{"n_layer": 8, "d_model": 160, "n_head": 2, "n_kv_head": 2, "head_dim": 64, "d_mlp": 320, "vocab_size": 8192, "activation": "gelu", "norm": "layernorm", "norm_place": "pre", "norm_eps": 1e-05, "positions": "learned", "qk_norm": false, "attn_scale": 0.125, "bias": "none", "tie_embeddings": true, "parallel_block": false, "init": "normal", "init_std_qkv": 0.0395, "init_std_o": 0.0, "init_std_up": 0.0395, "init_std_down": 0.0, "optimizer": "laprop", "lr": 0.00156, "lr_mult_o": 0.714, "beta1": 0.9, "beta2": 0.99, "lr_head": 0.00555, "grad_clip": 1.0, "warmup_steps": 426, "schedule": "wsd", "decay_fraction": 0.728, "decay_shape": "linear", "final_lr_fraction": 0.0, "batch_tokens": 16384, "seq_len": 512, "doc_mask": true, "train_tokens": 139300000, "steps": 8503, "dataset": "wikipedia_en"}
Each number is 128 + 24 x the weight over its row's rms, rounded and kept within 0 to 255. Layers, rows and columns count from 0. Numbers have three digits each. The size before them is the row's rms in percent of the matrix's.

# layer 2 MLP down (transposed), 320x160, rms 0.0577, rows 161-178, columns 0-79
123:129141086142157146150148102168127126133131079115092126104150139152103134168157142158168114124187136118141114160082137134127112117146119131138121170181120148125135145132104136119131166125152152171090058108107122144143096106096119100173144087
101:107156118112121135143134086108168121120107102087126132167124104114097086152166110144121116139113134119123119098136158145138159163129145130123125139098146151152145125135150151146136165140160137095130141113091108145083060120132105112137153140
112:134079130138135121144099138105109124129097147123126113101148089122176062161132107132136120122139091165111144117101098140107105108142150127134142148122152169104118093125148133110145123142091111137097188111143084162127132123150154127149111119
100:111127152141145158152105143091096137116088104150136121156108166097123154104125155129121140167140138140148128159103122099156111133123110135128127081117145107097103129142123173086162147118136057143104116203122127113134124141120125077166110168
074:120147127132171055153155123142121118129138161140137099125149112080127133145090116164140140104142112070123172162101142113105091152148107129157151124131130126110125120105123140087176133116101180098144155088132109093131109119122118131145113152
114:115112105135113164137095114150108102099166147102137136124108122133110090109119112114149114105103127147143128151136115138116135119133152127150138125089134143137135125131076098149166130096129069151176134085094129136116150139122111197135164157
077:119124132129156127133104122119111105102107135140122141144113139117100142099106130145138105099130120130091177171141114121104167122156110124149124181111155166117160121122140142072186132105123147104098112157109173124132117190121111092149166154
103:123112137133123103143096159121140130144096139130113126123171174110116127091105158128124109099172115132104106144163137103137114123073164138107100135132185116109112141141167135141087153050122161123134137100130112126112157167124115116137102135
087:107161099087167139162129101114138133150165135151152057122126092125112158114133062147128092132131135131107160133146105124109102137086168131120119153148109138131130113114134112133172122130081136107141101125153121148138115070112127135105146157
104:124134115128111164151128094105117117125127106137093070119176132124135107126127154131127110175151138173127129130141134137105146120149152151143129107092150123162159160132130123111144114157120157169137148126108103104102152091105138092183129152
084:132118113125155130158094099155141168123126116130098133183113093129138113173153103082114116093140136153100138145140106132140131113137192107122149123159093102113099125139170092113162150125136157128131171104153127131129081146077081142087115122
135:144113104132127107113142139102119138129151148113075150116127121106117143148121105154155146115126142153127152106114150126106102127167126171131205107088149134112122092165150115077122105141148117209104143097085107109152090124148128118102128147
081:095149125128135114143128101085124145169143144143107108128116105122090100123140131134119114184112123156111134124146120118082141161165094143166133108170101102093142132140122083137149115103133182152096087144153133100133111086099165086135161132
114:105139136146141071071099119114125106169141125137147089152114086119109129131108143116158101116114111118194160103102109127111138139113112135120132152110178114133155077127133127165183178118137129107135140115160133139097156117110153073138095135
124:128127149136140098119152125121109131144117147137146101187151111093146190125102136159128139109113109107058121099142161123131072118143138132163131144112114112148069096126133111151124127151109170173119143148183136107111101131174111163134115140
078:114156119121106153141156110135151131180186160133143144154095166144109099127130148108107108144128135156144124126101124114130120134126102102126131120114095126150173120123118096090181121125114148103140130098093111138094118166130172086120155129
085:075112142104145141141079116158139154131134086151103162181121124147121144125168164141160122156140128141155152111126121104127116128062107132111148181087118128116127107152134120102194137127109134088127131086130142132089131135142172131148095125
067:157125130179095148093098102118124121099109125132104128095155219121153139127095200099134150113142100110120125144108140098145090104125140088090153162125118173149113140165123120143072076144137086108124128119135126169076140157140125106114125140
# layer 2 MLP up, 320x160, rms 0.0878, rows 162-178, columns 0-79
120:144094123138123152118117122129102131113103159157127121072116144063128128135152140118135098133121172140131148118161156122133094110145161129134128129097150104091156121152110149149136129137139119180107072173106103092145148099108140156104124125
115:129114063094099098171117112095136079135163132123131128120127157104139168116123136185105117130138162157143113147135164151085126118158128124155103108152122071091113194117098125128150151138111096136153101133175128107139084139117082159123142111
094:099156165115150166198096136104130143135140144103103153105090153098079115131129113104140143125097161153154142143146125124151119110118137125193073138139107133118184131143135128106142070167093152154162107129090181118103163148147125128122101119
088:104179110120192128136134138173110125140153152108119098112098112107118142126132103143146105157116096127108158113150109128132077147166133112153093127125110100134180144157105108134137160128122137113103111131152121135133108124116156148156113134
113:067103126110133156155104176128120132164140140085108180131089131114184140143097133094099140157125146159116121166113079150101121117161116120142116115095112089135118166119119159120145149127172160160169138157118158121119126157098147130137143130
083:122130152097086115086140127175095153121138115110161150128120106173108136155126116126077171151124124130137151158106111120122142149111139127144160108089150130064145137155101118136126120116137134135109157144099149122114126159100128128128096140
083:124134149131086110122125135120099144142078146138146121121146172137136116128099120138097137157133110100158136124144134121197107124138140185115152089136124117115130106167106149125152135157121097184156137125130131064160106142102124122123181147
106:074114119135144112118150163096105131145161145141170090122104115124114159107130170145114141174139078113132164121147112139102143138152104185154109099121130091135148124107119131116157133109114152151130126127131120126146134116074160113105157102
124:151099147128142166121131132120135102145129139088119100101141155131124075134130173137109141133137144102110173107144125126121118173152164129130057100129130132144136153183130104147148177142129105152127135113117124131135157090068131152148158104
096:146170154105126131119079112111129101115166117112137091118105136174120076093140100093149123111107120176101162088169105113150112133096130135128150150101118125142162122165085091153136084114076106141136141139168144135133127149140163153117091170
120:122143133080138153134054137177144107133157142100102096140125139073094133114127123152131124116098093147064130136189128138133111168144157119125143117121133094104125136128125132146151134127090083132126123147170154106157130154090125167117147094
087:134143109123138127128128170138107111136139197093134115151097134140129134110123168138119125144113127121123151109139098146113128164143100156144120117157108103135109113127116094145145092125120119162206099161200145101149138150067135145129150105
111:104124098117093170130137135143112098123125130103128127142123117110095110152068126190112125170109129140105134163135128148179120097131143143132133134153154108068110131133106112180142145131121124106123125150131170121142160121122116126083172094
119:120153132092125136127126128155147113164172104099116128126106127114150132120100129123108110098151156182112102115173125127142089133163145106178092099113117091126123151117083077163153140144086150121109084116186182119122097156142160146136113149
089:113110114115148113117127131188114131117118096120155118107162142144150150158163137095129115116107161151119106113138112127125158116139164107134138122070178104127116139126111123128115110148128093132094119159122129087109162099170144108123080145
088:140159104099087152178095138115144132175175123137152128138133093137104115122113161142152141157167113174092146111120101125123127124099117156121143105143138082143131119133093137095157118149108165105127128094138122133123158113134141142063126146
062:115124149086140156129137155137134121151134132119163133160092087122124122153159101159128132135112159143127129114142117239091164133144130144176103138140133113130146129084120151125136137132133155129118112137124138108125135116105146144130144136